Part of a small language model's weights: width 128, MLP 512 GELU.
Each number is 128 + 32 x the weight over its row's rms, rounded and kept within 0 to 255. Layers, rows and columns count from 0. Numbers have three digits each. The size before them is the row's rms in percent of the matrix's.

# down: layer 4 MLP down (transposed), 512x128, rms 0.0361, rows 6-58, columns 0-127
# up: layer 4 MLP up, 512x128, rms 0.0886, rows 7-58, columns 0-127
down6 113:107151057164125103135135062104163117169168132113118117096106100171093115148097138163095148091075135082175126139108120066070099085143171108101116088144081125138073159105152042129184138104130113151169172143134178158117162089117128115142167138147155155118150141118158193179155071083159123201139111139073178158173116144124155113106113160130104153112085166138094157076103165138095123133137
up7 088:136103140143130135105149189185128111117139110151108144160142145127188123147150122102140166070090129188180167062132104115105154135135094123102137143200123103142149147139128161112131133146121161029135099144125156066148154154126087139161164176118136200149093178143122090107127037088106121102124120075088100138157108147107160088046119055166085099142074129155132142155156129093151112111131
down7 089:176169135151074122149117122162185107150113139115150123144097136140128173168096112172142139170105143116143083133123105139148146096101148119164134150102150134118148128093182162143184135051149105108161143069141122142184076100092117155158023127061132150146128132178171129037102171121147092128074075166147132156059110135146099149088103118106125129156193125110151165065102114142167126125117
up8 109:083142116086116120158146107139136094129122075121157156106100158097184101116139116107108113125133126124159085161158153176121178225166117046051119123129097151144144176082076150100135136125103110124092133117093139096167132148206105156142148079108229140128091103178144167138087111109091074116115117137152100114170067102151144087149109123161141102178094109161147187151155130126119124163112
down8 098:125151114108138077067095116140149168156166190100134159114146160162130140138115080217099147117127121109132134118143160111173073128101152116058104147180114166127126123138123141148105153111127124121137102129076094148156109156216138180100091136087160109170169101139120093134072162132154145165088103129097104107119142064114113104128081128141203155112137206115107172144171077054155161106090
up9 105:073168157177115193099118095069072127135104136161150113119114079178133084129119147128087123080168097181096131141156064128098087133091161150095107138108105079178164188061140100145100180106123141130106136167096116111117104182086162098170150105157152183146121132154118099125182145082094101106166102134109112146076122157165073156127134165153142083094159144170133092191116166096126144134150
down9 100:080146122119190115136156135113126095104140144116057150188158096144116101101102147122091120130143079170166146068094103181092102105174094158090095144129112104099176120143122101094095145170111143232141116121148136200101080166102103184153057144119105128084109138120150160153087092122144131158114209151170160170088154132162157107163110085135123124111155129110166137118166143173074131116092
up10 091:113133112134182138119088139106165116124191128111141132203125112150128138175096082185088159118154115176137089118094102082142115147119174191163136168099134120186138211147111100149115209131135154106099125168169115124150080125155111140149134077155095140185135143089091090104110099114125106104127122100085113161105138092125081108091122110161074142094157111109160145099149184032173101099084
down10 095:096118164127098095120178097160145109157108064124135123182181125120151107106127163164108162088160103177115114125081122069157078101117137135170139175148178154095129122184195142089155172158146059098054146144165119104124064107129120084106153170127138109184125091107097158101171155143104076126066129117130142163155130104079146179083144147155104145122154107079105139099169070153145158147164
up11 097:118139150150133132110118155160144090157096156127184079141146125103139123097233112105122154142152132001105131116165114118153159150118088169145134090150104147155121053150111080146065084131140114135158126127199125160083117168122133146121137115144069156101101162156127139160146138201158114102073122161112146128072103163130178129082079075121130070132120088124144100147136115126194137132134
down11 114:097159107137065115165176139191112106132127102105137127136085094085088145131103148184147162101124140144184128100151063097072139160064121126132170102119152151143151140205141108126155140106133147130186131153174088099094160099094120102117145066089220181146138127085183145075119097125104125113125151169101131112133127134127136146099049117154090116131088080088120123124152183100173180157105
up12 092:114133159151110151085156094071114113173072111150144204124131148075125158102148125148111168112077129118160127072142162123176101136137150126197131151101116125116179137120130159176124065172146113144150096125111141130109126174124167174152073199078109097151146112052143127148115089158114109166080111130101142126102159081163208112132117125072125060134120130097156170166099092068153143073118
down12 106:169118120157142069117154115115140064162075119138108163064104145177096202125114063176101141125153114152125127137187065128143071176129117099128129131164173148142153098163113101118096121088110133069153145118101139175145167170114100099147147075104206127124099120128153150175139124099116159170140098163113028150173153146053139123156105164195103110117130105115156113121082119131121111117115
up13 111:111096082134176167125125098112176132111129169148175152112181138112112087110088162126206166129163155135082110155090156103069128150122152097108121148134137119099116146178104158161097190124185132103209119165166108082134135139170094085154100064191095127119099125140141111111148139125115170155135062168163152057138121157170117121113137093143091096137167156147111096107128112174133066049138
down13 096:109145193087119131119126134143154062125149097159116181108119128117137061180123155101141106133179155096114062175084147122154082106118204139140139156119131108205116158182115132095093121162117102117119121139124060102142112130172094175140074152140066145081122153139156107125174133099116191150088150115101146084093165155091171074186115116097130175131066118097142168135152071122153142156122
up14 088:141153131163129159144133134183113138114109096129138147153092173140145146150151101122104128170167113150027154094143119148150143093110097125081096141128100104084044165132130104102103127150091103140117184142179101110109130145146140194152080136107129205094136177119127135140178129135101100132104091038142175107132099147179150120100139056145124094149208095154163147154047085092124123110143
down14 086:140156122173136155136123147160105137139112154177138129163075150086088104140116131112130144124119069046211158116182120098146136116151157130094106088135185091127122139192070092054151090101159073131146178134145069102127142106126157086064114088162139126141118179115086137147156136110180139142175050109139131168097077125147152122171124066132112133160076120145152184091147112161130127153122
up15 103:161091111138072053103146208092119124162118116139092123141166157151138158133132135084137129152138128163140157111104111110148189163150120106095117130132124157141074088179101132144153051195070095139154150187148104093068081131110127055140084131103117101094152162173079138093236125109131128108166133163095156141126082088113149103097162165112126125162088110145173150140130154121154095111134
down15 095:125165087158087132128137119138136138183125163125128105175074132183117148147127110121139148061157149119148156058161121175136127054106137102120135104113117150150121091153105000119139128120114109170168147104095072109112144127126129156192138064134130128035094127118119124106129181154125168115103127135079110095146174124184097152137103125094196085116148149093120116145147106174164161153133
up16 098:194126159076135116108081116166129182123134137102162162165096172135152167199142105133138148186194140140123091135116153098103063112098108105167117133188137113131143081151081158162186175098068125093123128155089100111115133135099175057142092144104120162126161117101133123131099115148092118121093134125096202140086080118114151079161127145141165093083146200114172104131161112165081137085094
down16 100:164106043127120126082114120147141171097180154152132166093116160080074156141078093064129119126164100127107077165116124130128100132131102122100124166121151152106133086173131098149093134092099063104083138169124146159164155190101175099143094136148128093149168146109144105125144155154139082127043082150135114137136073170175094165151144075114202183133122106161089125198141146155162107149138
up17 102:125099193133125090144128160127147122161111118144130058071146128121131142136103098083148147093130164195147142128094106105108082149140136140138106121142137177083153183168088123152171109073141131151099113169114148121125095124157096096126192153158192167085179157109144141188186065100143088114207115115057150126137141107163108142064140162050113058077129120150130113169124145124106137130104
down17 102:137106089115195123113117128135113182100092152140150201129116108169182151143082133183180085083103167149175109080131126134157166145137079101121064150127158096125110100085110076155100092191098087138138084128080162077115163140147173155167125121153108154065071144136087162121083116117119138140148125112166153111090180146127083087142106128114160125042127142115148168109156149156128108167185
up18 097:096175179109157123128111088133129124141132173167130106142078132154100135123148088072131126051161163140166113137130143124102116152151102146121154160173076102172110155095097104112183151161136140094120083133122132180108133204154207144154105135107141158102129159137172118129097153152126108149132149152133097139157114110072062080111205029137160169124096054104144073108085123128178139127092
down18 096:116134194075135133094124134114109139090090166143110115100071112108114113096115110161162094105115110143160097107158161176101119136072145098145119153103121161089118126125078177089164131120169177171098130062174084217114133127092151162104150114118122112141170176139113075100165143128072111147136111141115151125177185121144158194150050125135186156123160126117134102090113086064151138088196
up19 105:122131078140075071094160137167101085118129148105074103122157160119150118143145084146103197153128147125146120176127138133129094190113086122164161112138101119074122067127142135192092093111168145060186138084104114121162165165137134075177136126150093174102148122150148130181123117167154150127099154181128152200106097132170119160056166131095114075131143130090073103104097131133108090194114
down19 094:105136119119110131088150231186082177147152193150231076093167146060103117116115126081124131121098175095148147166170093154088120092111186105113140120114118085089137160153129157132119105118092124118162066084156122148127154170163149133150127113101087155102150150132118137117099141150182143094140094137112126153119136129153164130134067031170103076151135113128088129107117177121103111146140
up20 117:145101131161151141154124148094083099131122073079099139144170137119112118143138145143050135161134166159187141127147126121107079132136115186126156056087117103089123153179124107194157130179091084119125170098082159079166145183070143065155135047143103101146132106155144071180162076148159118114098122166125127115132123123142127102148135220165139152202136121103097131114094102127108152107138
down20 122:144136129116124142108151175144141158120113089136133115098106089132135107090057116112144119065107145119141110109136117101096177177160163138113132090145065144145114158062157057111137110101129168200138162173118108190153099090175086209166143224158133137116110102110215173105112181119099134153122086148148121148128147112095171144149069123139114076116088141152110080081092139131125155121125
up21 111:159089143098155147135139194142119061090114131129118183118106183130115070160069137103110065070130151170138210148134118164136130124058140089061150123130109131108143073154175109162089111134148150039146155118124170129114124116142155135140112153090208112119131106119094150098143140145140163097138112096215076137129097121164182117154125166189136137104143154143121162150098115108145115165095
down21 122:145114101136079140111083118189147106120112110144125108144141105110114183141099153134086172093105103159165142148108167055129103111088126135153075149136153117168100091171180111144135120171160175117165134138187137122108153067012107078095168131125117120066107058093120134089112132154135129139148108165101139118162146094148193173143145137102054145148172121175117181177122140174096113126135
up22 105:108105059144091091075102131092142127120113126117174139115046155083094121153105155114107140127091116149157102175069084196043123146171128089140147171149108089134138106157123146077103125101102133119165132110141082156114153089091123060119194112171147157150184117160183126140180175168156148125095154136084139164118178074163175133134119154125142099168105155093104110112134093140094134169087
down22 103:095139140168082153058148106143126124062084140115074157144167126096146139073105125108129110146041127117139114162158109142106156142127190116096136093160110136126144165071147121166115151134184118037109126083183100174169119126141116139194132086121221187146191102147147112122134139144121121111133127089136129167157104128119094114137119141185151133125121118127107098013135111157136115108133
up23 093:097135109153133126132137094065109104174146128126169110105141183114136129144148128164148158153137185173100153128168097118159165146186161103143162102159189112157134096137112077132090114144134120108127122091066131135108064170124121119180116134101107111051142089082128103118216151149182180083103092093144110137145097165080077123126172142146148082040074148161104150139155094117193143123146
down23 097:136148125154116142127152149177158146130141134112165122096089100153107097132163096080122145160133116245140115115163127121069188098080151110102117101100067181127123167159091138101182146200109179066145157130134094143066164152150053153174128086159122089077176072119102073137149147125125142076132076124144131125154120165134122118147141121157137127085126106148145109080112158080095150094106
up24 104:128138163123158133070094135180148103161137159101178157160169095116103080189068137098116135127125098135148168142126123192161144086197134123160129155116141109139130150087064099111104149197130065117088120110129143150100109103123059114085141083073059182106099089094140137137144154091119123159193136131084153128140116174159096148115130085158138186129121148120119161132152141190089190150082
down24 102:107143119041156099141140169108161141101151124132091155139162177169100161086092171147125160125156116180062109188069132149149118120104171083180127133089062141121122128115192161147113138149100135078160110087135108120200104089161133098130160096131142087108127110153146128157134133100159127111165125149070147170108156097097173113125173082101137155171165121114061053150082097126115087167152
up25 113:146076125117119111155144115103135067109096087127133148130090114130135112133147141191107152114142129054149107175073107173154201167071128089159121146154075185129195050173112127152083158151121104098132103100100075111143118139218105165177183150096146176079193144155142129118078084088138121128097153113094123177158121082136125132108122129160106121160109142143093125147155150092122120103092
down25 109:148128090163142175151120107100100135094141161113129127158149111101180094177128103150093128149171117199111150083177137119127163096133144045078086127072148110151103143142174145194181082106097103118106133138174131124142147106136186110176087094116102154177124167170132121123085169126119089157120115108131076068047114118085132160111101134116142153164138105160099191107183183099098164107093
up26 097:109167100130169109102117134134116115102097166168113175127149086201131143115044111121157160147119141108169110059134134147190127117115084150174100141173117063163145156147144122160167130080158106164131099089145106107163081142118042100160137115115068132156085113141113149086122098138131129144147136081111162131117103163125112137162117181174171058118156111157103120043181196147093154140121
down26 107:055118129118138161130149170131116206156081092162085096165099134103169135107084094161106105118095087131095140139159123110114076181149125116127199125126094105148166165165099116149180174136155105154134134092153152122146151127114131099116112138178115136108092070135135124131150160113121103159148066161144089029154125131155155132148148169143169082154136014110108147145171069138086153131166
up27 076:081118102126138104139141157129107128105136106118120143102136162111162129079117157125131166115128125163103087142160150085061184096120110148173138159133123149100113198108164113105077134138138131095104155157121161097076129206103188127129106194149093150123105162147117140211056179106116115172166097097164133147093168126105116116111147179154132029150124069109139114077109173178157160099179
down27 074:140119089131125082234112157171108107116122155111151151162142163156159194050105118200174116150166111179112139125149157064149133129181180127133096202087115136130111122086125177088159159069099096131097117081067161133100078147165116161138150137103147140162119151105166105140123149129118130098138132084106106151136113094081139060113168135100139148138101117137140115066076106121178124114107
up28 092:140091097154140070131171090122123068104156106142077068160180153082192101075142166128167180126119173163157100144138157137146116131146125102138111178161145110069158152169076159153108153112123162106127120115171127104103077117103139142165166142158125104128190134074097136128182164161096176074122070139084071098172100127153101113104140154161170143101112096074108138086116112084130096175161
down28 089:117110104152147141097178120172101130045173129165110137095137131076127172165068111090099134142101160201156185149152055092144112093118143088110068153096089123141110116153080149083143100120085157131141151156162127022166150163093136131161108122123154178114119144121107085171172169069157168085151144111148125103122181116162106102156085155126150145126102125155138134136110136149089132158069
up29 108:132120093147173074160105110098144166136159175133078074151177092135095190153177098110091126108189136106138079135182154117136172203120150114104082182150149135147073048102112112106072107098122106154110120115124099121114128170157090074113156127180133088166146131099144106110088114122095164089139097192073132164204145090123160110149122101087128164173131170159129122110158132148158109126134
down29 112:184138133140141086188187081165122147101106085093162134160136057154140104116134130113091105161101134105171128136086142150083127137169105083090151136176130106199136117122141114108072175105177157096096086118099117166152172150163063175116161072138129082148131107110166126109177130119136136079112145159113084125084166142083128115142179162127172116082104145137159158063144151078087140080182
up30 089:082150145131120106132185119117101165105174115081101100139151086088130151124136143146121077126180177102091125123068167131117102121133094192137119184139206056119093185169188172156096125106146120147154093160090149112143118134181144101130133166120128059096130126143092166138101116125108167124047126143127137124152096094130129113167077157156129148161184158098077158077130087186091164099146
down30 091:152151129145193191161211110125116122131160114137150122209153133118130137154056147159134086084112091162150172194133130122044094158140076184116156103181091152103148110096150134165131180141138143169134102096097152118114152118085142158127144148108169137128129081104131148105102103049136136081112069124073123108110117133165118107197091164104112149086091076148147133103146121082115127143107
up31 115:108135113137118129152106154116111160143086150142088150146138068090123095073071182148130098038148082136206088155094098152102185160148136094117111118136160131224169194129132145105089084149123099073154140121121183142112135146104105113146174121138123138153170115213118143103119162110133093053092153116136151106174146142120105099140140121086115088127114095129116193097093144151076127134158
down31 108:127161145155139156050131127140117197152151195163148173146108127100111098104145127174100184143139081093105153137088124071051073112110088129109128031083187136126125128164127108156128162143108116134182088182140143119124068148145101122125193109150133139094162064180141203143150113096126082151108104130087142139117107117136156159149109082134084179129118163128163111098130129129161149095147
up32 111:118106147160134098097174123094144101159089098069164205108092124165130098113036142137156170133142129135162131181109133111124212147102169133129178126117106131183139141143128154171100118070127107167108162070061170156148109086107156095126125175068103170119127140148154147151116131096124144119194115197133139132094062116162148067129108190144145098131110146098151078127080128119118145154104
down32 104:142124124141118098128100127104116117095125088092157146122104160099139111142088144064122173116122104110130177101083150106155172136147139073096152141061131153099110058179102141158157187132116143075164160059114165135156109126078194078120132106091151091198177136117087106129147150179100133151206176144148142162106137096136086108117197089074158132151132112147120157128170200131090138134102
up33 084:122154111064163164122138120139104061147066099154152121120114127089130113144165087140086151146090120108096061195147116129080129149144212118147161176158091137112099127177130102135123141135092078138131177129106166184143107141137117112138105165156114156082105066091186123136152136137219109104078055122181142101144125064136147134105150147099185148091149098137113124117106147127094181145176
down33 089:107096096151108098059127110161136182091173096116073167130147114129156134154151094162122165109097108189123172101157183088133091182126138121144169169154157163106092119162114135060094169152179160073124123143126154129121094165093151152059125141081074179128189155115099107163139085160115150135105116129132149136112100137082178129138107126159128086071131140136152107089097134127201140096047
up34 090:175125084110223138113143140106175147093219180127105141129089137092122146104112122144132117122148124182102134067136128129165173125125121168136170085183122138146164151103144158089074185119066182095119132159155098139112120145120137154125142134108120172136160159110103129082166150141133137116111117049136146112096134142109172116078170069149092051088143141154167168096074093164171142102092
down34 086:104126077133074136116165134139142151144109098110152161141154113110146075157103124129192140114133119110135096103112128111138119114127106137162155077129140140153147152165136126065162119065134079123113184126148147122058122071162136117136090156070137138206104105158135161066133118125193078135092076117144147190109146159084085168110115075154131132188137105147054157059151130197180124127183
up35 108:128089141124154135143125097159140089130090095124097159173111116158159121128089098098204117053092102066115116117145048089133188166182128075130119111120097112121181206138137104179123062150081145156155113131120140117125150104153135078114159077165103125179082098161127119117157128119127189116146101099169127129133097135133191196115155089107114125165093118150152133183180071133124155161121
down35 098:085127122151111121166085137117114092057084109166132132079107125121133174122174098109125166149170166085112093185107090200110179151118070107119129101210116199149165153152100131145137075168137139200169102154089139065089144123142157119162174092105109083114099159173145166159122117126139075116128106145068150124132121129131119147164124122141100149092140171076165093134152112143171142086076
up36 088:127162083148134125095135122095148130128147038125206121102119140217127136085128115122113165135142159105189206098115158124168104168162114183115130141172189131118125121121140151116117189093153147154101173111079094188128132139119123041136148197099138105110155109069105116137092147124072127090149069113103119104126152139077112153146134115093134120122143165093106145159159165063110082135104
down36 097:109067088085127168117077103145086101121082139129185071147129152172187173181088196113143112131085140139140147092107123153076130102102119138120136154107181133187156139128145075213075142109140102137134118165084104063127164162110122135124145120200149167091056166123148097125189117106121089105110148170146122085163086103121114136135150107141079119107163102135167159144138121166124174136153
up37 113:020070165106064126138148132134167163178118103115140080102115079171119112132148109100134176123115110186182155147101186175141175127196092094094134116124089166168132153083120090166125141121176066171114158080163117100089179134134104137148123123165137134085210133105085103148149088086135144155123130114126093135087109112136138106112110128105164139155138133129133121141159113143212164099145
down37 111:123135111124122129129191112148137122070040094178116164140138133089106152092131169104146108128154060141094133111111124158124170148094128132168129118062152148094120156156127146107075110153095120096066115122103160120238175104117180106183174122107102098089160104116156089085149155122122151129117105111182157163123097111126132178130116088122136103146200092214175139119173145091103132149157
up38 097:144128147161091143081103141135158135175102154130169054084158117199147079101136168123113102169091119081092056138085112181128127104116111082125105097124115096093173118125140087109131104082139116140134175164096110134197136157170114131153085153202085126130080169140133159117208123139109100178125096130048196149175108168103116152160126160142121104134116140164157118076159150143128160118129
down38 088:045115134158119145133098117119069079128115073139159182072143108151091046125173150158145167163151142104126137130126101187136092090167126089114122138088148151141108109171129118091164129112115155186126147126120106143110133137161135139133097088156083165126074133113176152239138139182147150097112172110102159093107100145150107165086105149135132091132125147066092156105077143159048167129138
up39 104:125115100089145144124132151138129160098023151192110163084139178080146150142117146101135049146187176135094148138129125155179111170150157143113119137150147082139134171150077124109100109147106134080167149150063156140093164100156102198114054114132127123113121155098090177094119086099121089145116122167084201158135093122120140129093157117143113116153067174093171109158168120107166132098158
down39 090:125149095132129104146066064142140108157137147111110153129186167115132118154149145156123080109133104105104151152190135041144097083140162141079137134165118130116119125148106122104151114176148113111158085131109145130095115124114139084172144080148108163123036147102150165192119072145170126142101131160053141133117093170077071140141195135121159175096085097116135152100144143159121137229178
up40 080:090135128077135092154157151128116112123132142163113146074156171051142102144107152081067111125167157143118137107173136167155126149138136168095131056137183134154126055114206173163183112123085079126126168133111107117118166120096173121186122135154144150124084120099076134085094123166140182080114178106144182112138090129123082129112094094135135133148081092150123120150149154040147160111186
down40 088:151152159142123119107077125124135095154128151193111143144132155103154146146204052114172129156127130140147092037150129123179047102152111154063114123100158149131155120095110177131146140184166132080062113189088144144057146150127173154096129092114093136093097144132131163166113102168167137125122145118096140137138159163099123121120159145078114108068090145127168105090152181114072130071108
up41 101:106077181130144134079075115096105143111081143180099113143122167098175128118128105068079140102139146078127179146110095095084066138158121152102086097132131184125073150147134172196135133112105134143106155115142126139151131132152125075116131095162149039126115096129113151138120143123120151100190115183098130109221142173143137102153168226140116119142103136177139097126184187113108110136107
down41 108:106137112107131066115111102107187100067146121178145123162119147084152127143145152119193122153102115105146147118140154131152176092160137150116110128111135131110193149129146129199165106200156100164115070126168131140183150126118127106136124101105155118121100152122142130079136106108115165134118101108068132114086142098100107067041151136041069116120101113212174150177146121146169131204090
up42 098:123125105141105107180138185113136175130108047116159078146154133080139118125103115143189158105150185133135101154099084177156163148156167151173117190152144127049145161097103123107125175123137098155083112128120172094138182107122118103105137191194130124076160076167050114125163171131170132109165082152110103107183089119187109104111098114143134101153143149103099113130137165093110077133103
down42 100:104142153139139103129122089173123095194092103136146122131219083160129113162063085083105200110111167175131121103116105122088131093181134125159113123132122139118167189137130150088091095100142046158096155175098130123103111154135160091103088133112132119121158109204075081149098184119135099082096132115130134115163206130117183127129088123075131131155104169124142167148170171106093123168118
up43 097:132135139129127177166102133134156129131081189183184110129112087088155136159079112100063163147114105088135070080103148155164112161139150161133110139172146118138082079110143148096125112108170089117184114194131061137122154176126200121125115161102130190178158163122137110109149124109176153102129077151150159113156154150167120148087063067160101095083157107113110145067132090108106138086169
down43 095:158112152142100167077086154154143082172095103129062134152128139169155164163117137146192151123116151121106165118120163109134084143132122091171095100146131124156066118124131080141085130177137096070094122143133208180115096127097102174095146074128154163104123109166077081121132125180084111179112090195137076090109126095118118100180143114128101067141131099166151149184162106176162131142072
up44 107:157181077126167129119137102140115103200132109185138147132118101133165108118155159112166045117111072124129112122223212069093099111063111117132091071142173157103149108107125144091070095181101172108144099120085121097135136100159101111160150146167075148134135123120131040167126165116122154099132136078123123146165119145091127116130092178164147116136113151143145157151171156112165136136075
down44 107:078071069127140089110099136135124136125104130119105192206139110141113126092140120134099142145092171102086148165104122191097094109124151143071151172197092158120111129157130198123077119129086150157096083128090124150183199144099131156119120093124171124125152101168133166128143120143131098115176094147119151115103106172139095114093131086112145121055139154139192165157168186064078143127179
up45 088:114137112071102164182113114118082122132169131144138162127142255116153197127162122190081102162116140159178119162108106101146108151149164149124140126142158127102114105125128154086117104118096204122117135154049138158122133130127140059077081129089103140097091136171194140155153170099158122114114176111082135112190090128095158115097100122139117143116116159081194117117084110127155150108172
down45 100:127125097122100147118092100141095122084204144152140125103096136118097074173063153099160140168163103153168156124158128114082103140160131136103151145153120140153130148099157063105156122100136169160054139081067080189151186140106101080161133070102135120114140152177136084206171164147131134113119106170192076084104088110130111179145161148138075164132120159114160123101159122124125084171107
up46 087:125126129127121143126203103143145092158121116151104090112133112114129120196151153145118116174119101121147127090140119147119163112154200154204093119136129119142158099118119113139092222108140115121121095133077141054097144120169173128130131137112099083088071168121184110123123088072123150162172144095153118134114138095143130103077142183133174079166143135101142150106113088168091137004184
down46 085:115083143128102157188120112157181077117112139125097120106120197111121146110133153155169108106110099182100140142100099174116121132116089117090168157126095135129147089110083149178064132085187132062090119061150142086125202148137167149099130163073118100123133127151160132120168141174082185134133164148100137110151140085147030090136125181138200152077114133106140141079090136139143142122163
up47 113:158130083104134138144124090118107109102198186186138203089165145155097093200137171058073132124142159131171140125098160139095048143131126133149100096101089148107064151133138121190105144097084174106139108118086147100163165137118093118171155061107098113129126130143075123150185122114129144091153138144139098141123122122141116096089215195082125133143100159101154161120137116136114174158122
down47 112:153125128139107172150098115160174098121110124147103133063128145128133116108110093158158111122130164101197141181110092091162167112167163130138204080137095137201166120185094096129079103079146164092108156158161188146130150066146102189147157131126143180122098118066164155100101108127111136146076143105157081163117145155119151144122122111116097118091091042134107122052079129125162098163147
up48 108:095148125092126129101131142146077061097143126161153146076129004106142086088215147154144112137152094132179172141106181127158094165116129145107120098120125168118116167114193146115150121128113192116184199137141099105122108188129108176131106138132153111136164111123136109171081103154130096098142139134167134125144128123094083175122077142180127126105104100125147099109079174065125111066105
down48 090:153108104125124068066103140104156084112078164115092167089146181108144164091123146168126120155164091096112187109154089152137165112166158144145096130156135116201110123182196108145119125132121210127091167133095153187095117105075114125123140133118140116077179121118155130143104183156085108117149089149105085177100123164125126133153153166040110123147176073110159110164117071118088138111091
up49 096:167114189094128151106211094122116104103063123131146179137034112145123149099074122083134167081098093166118073107150118154096097113119165168126136172129129166144102111146127102137129128162169074150133164105096120163123131107087087109154162080203173132161107117091166148139145117099136142125168113146132093103174119157162165162160161138188137163099113176114139168144134128162055136066094
down49 092:147106093148083078135084102086119087104063147075150183117142115117145148145175155119083109111101134133113147202098163128150128098116108174123083078159144173102141142101127140097107151165121157126109118136109123129093139114119137111127202095113102111145139199128123146185161154177132160136137177112080127058097155157124149143066215156220120122122121187152168137113126108124097074144078
up50 100:154148170123106173120168086158137115082191138128168119160121110119112120097132095203148086095111139131108133193089178086154098128163119148151136161110105161132161099100137070161134101104128092136093124130165091146075156117098173162151189110178052134086129064166134079171141109130157124136086117138121093174166133077096093119074107152124115188160148153096107061080145124148146091170154
down50 112:148133056135184075115103103198150130136097093157081206077138110093163107136136174063120124119103137141162168074188106138072141182093172116148110166106125122058135107177129180090130106108137156152115097050091123127117144124154144069132131099146152114147158108116126085113088136184161177147122126114100121112168148103144147174132095132140103108102153067143183178105134143096092111146126
up51 102:174111145140114123135129158125121103134107134114119068129069107112118099104099202101136106085170113127122113090092131147095095106130111137173126038129111167116075117157117119101124125126175117099153072127142156179154121139106166174130083147163101082122121184155133164110129182157159141162167133137124186209109191143077077081086156177141142127170124114106132144191105143065172082182099
down51 097:105178092096144151116166099131064128126106123118140161148127126099124058180155140144135095137164115086133155115124081140103147159107096116157070091101106168066117135140145173161111161107148152098198072083141123142165143111122122119151128154061162085129147100138156129164145165104125252150160171119159165136158050137119097128128102126129175129184150081058089122112136110076141144106143
up52 101:134057100124113119138191111116125104120122126171117141151089141159179072068170137133173132096130073093130155148100084095135136145150115095068107166142087144111176139094140203117123150122116117137103145078203141062064131125104138064124173153152131135123145132163110136194118141175120136103100164077099106122152170166160158138167176141143191199081145127072103175099115142112124118122114
down52 112:095149103151159147141172103182146129118137116158078150094235156121124110099171139133120141147173136120118199153169164111118087148170086113116098160073154079102104148152123140095162104206136147126128105076145122135115164073133132068114065095042126145116141160165103058191105146159131133125067117135110098055138138126122114158124148151143133128132106126125078193135139095161117136134095
up53 097:103092180119108083179087126114126165150110149122122101112200091184194153085099134152134130081131131071198117137162131119117137150122104120128144098172156086180170076154146112131138122125158146141142090161123145117152104081120071091126104167145167142144083070104155164065082056127110126153105161145073145118157143142167171110135101148051097090130105144144204108064133131161150114123122
down53 099:175099130093135137130106104142091193149084135076092126166139163154119122111152095113143165121125118135088121122070083144098114175108105113113187146137086076144141088109138140135096141162072168135146102172092110124113204150104079101128142108141115106153088143132117129146221103083178044147109158115176121148100072133146074134121110159150186195136105077142174086098134194145099144129147
up54 093:105169147141180109119096138141151138182133163111074160126068107192134091162122136160123066108182099158130136165114142058120135050160111110055117105161087093125093144128134161020123136129142110131132131126078130170124189111171094065142124149096152116145107152142124101117098091104104131120154181134208107147124115167136106124153155121181175147139149127099124148105099075151084157120171
down54 116:112128167169133167107134134128112155115083174072150186190129122121139127118131112148155110090118147093166131118107136118094154097111117143081098216123126145114195107152109136152175144133154124137168090055139162175146161158156110097112151064128156128100143126160177138096117055126055117173129143066121063068116093075139073122150112112104153131187113121167123109134093113145140061175169
up55 110:168095149122145100154139110082157126132134191099070157154124119170135072068181113138194118120148188149154121101123171184093176118145070176085136121173197094120183113108202134163104115146139137155059149112123122151134147146074100076199101119183118125084085102091155128128107108167150094137123118133120157103180138133107125154074123140126098061077134105109105126106147095114124114114111
down55 116:156123160109092128083111179144073136089107073134098125174159106100126129212172183109170156136092146126077109149137094172125214117180122144112187138110080157180156184085130081103119146126137126092110110168100116159154087139172080106136137090123139122131118119156162025146187157090126104127150111132159175065118130105086136083125119140144109163114131176148099091133137093118160139119112
up56 096:103196183129089115158098133159150103100153128106092113073164131100164081132155159126159133104154144097076171125108125150144112134144110084132082086169088117132182144103087178111098120161089065121115097142149132133196109164130112112095096141108147133118138109105132104102134092153141087135133095141173117092113072163096127145173048154196142090099158097120153036081165165124179199134141
down56 110:089069158144163120187110171101105082150135076104162152157141108080148129115076140125110059170083138127186140086096119122170130160145140122127118124107142100136160129140104111176100088086143101128118110131063152101148106132186095143116211102141153129102173124158133123164082107201149136126099148115147118185118115153033174101077128136172139107134130145098070174095096164111142153196112
up57 074:114131175159092159155132161122187150145183157110152179113136144137164158144134054127076109115121137085099143153164120121151168130130076100163101124153132117085153129106082179102075108128124115128140124110185142152115172074108069172204164111091027128113109098120165096153081177138123126119098089126138099110121141072145110167108137107126116075102114134111164152188090121061188090151126
down57 061:170089118149073161166142121207099151115130096080146135129116129149097129157085142079106112135171176123123103090110130088112138119122132127100188131120199134199143099149130157166141123067060114133074161111160075101116119101135204111124145190126141111151073154114095163092135119142124087152129121177168154123176070134115112148138103081123113161146110177098152089077077170145134200131165
up58 096:075203117113140121056135111143131175133139117157120094055176142113115062079100111134139145155148114190140145093153131113158136104098083145096130112128124139136077067137208074053149141155130070148122187177093120119115149126161091145150131203144159152153138086131079096135104192165126121077134142094179129194097107139154126141096102186139139109127114110133105125169100159136134133103109
down58 099:110107116161164084149109114141135122127111103088127176153083112082171167125140122173125144154079142133164115135159151116164185135096106152113155189124171148096140154101137132158166121185180107075151053139091152094123199104201060133136070103121124099100101192090148146068110128111108141132168168160105111119117113151175162124098103115056132160076102104136104135075149188086122105150114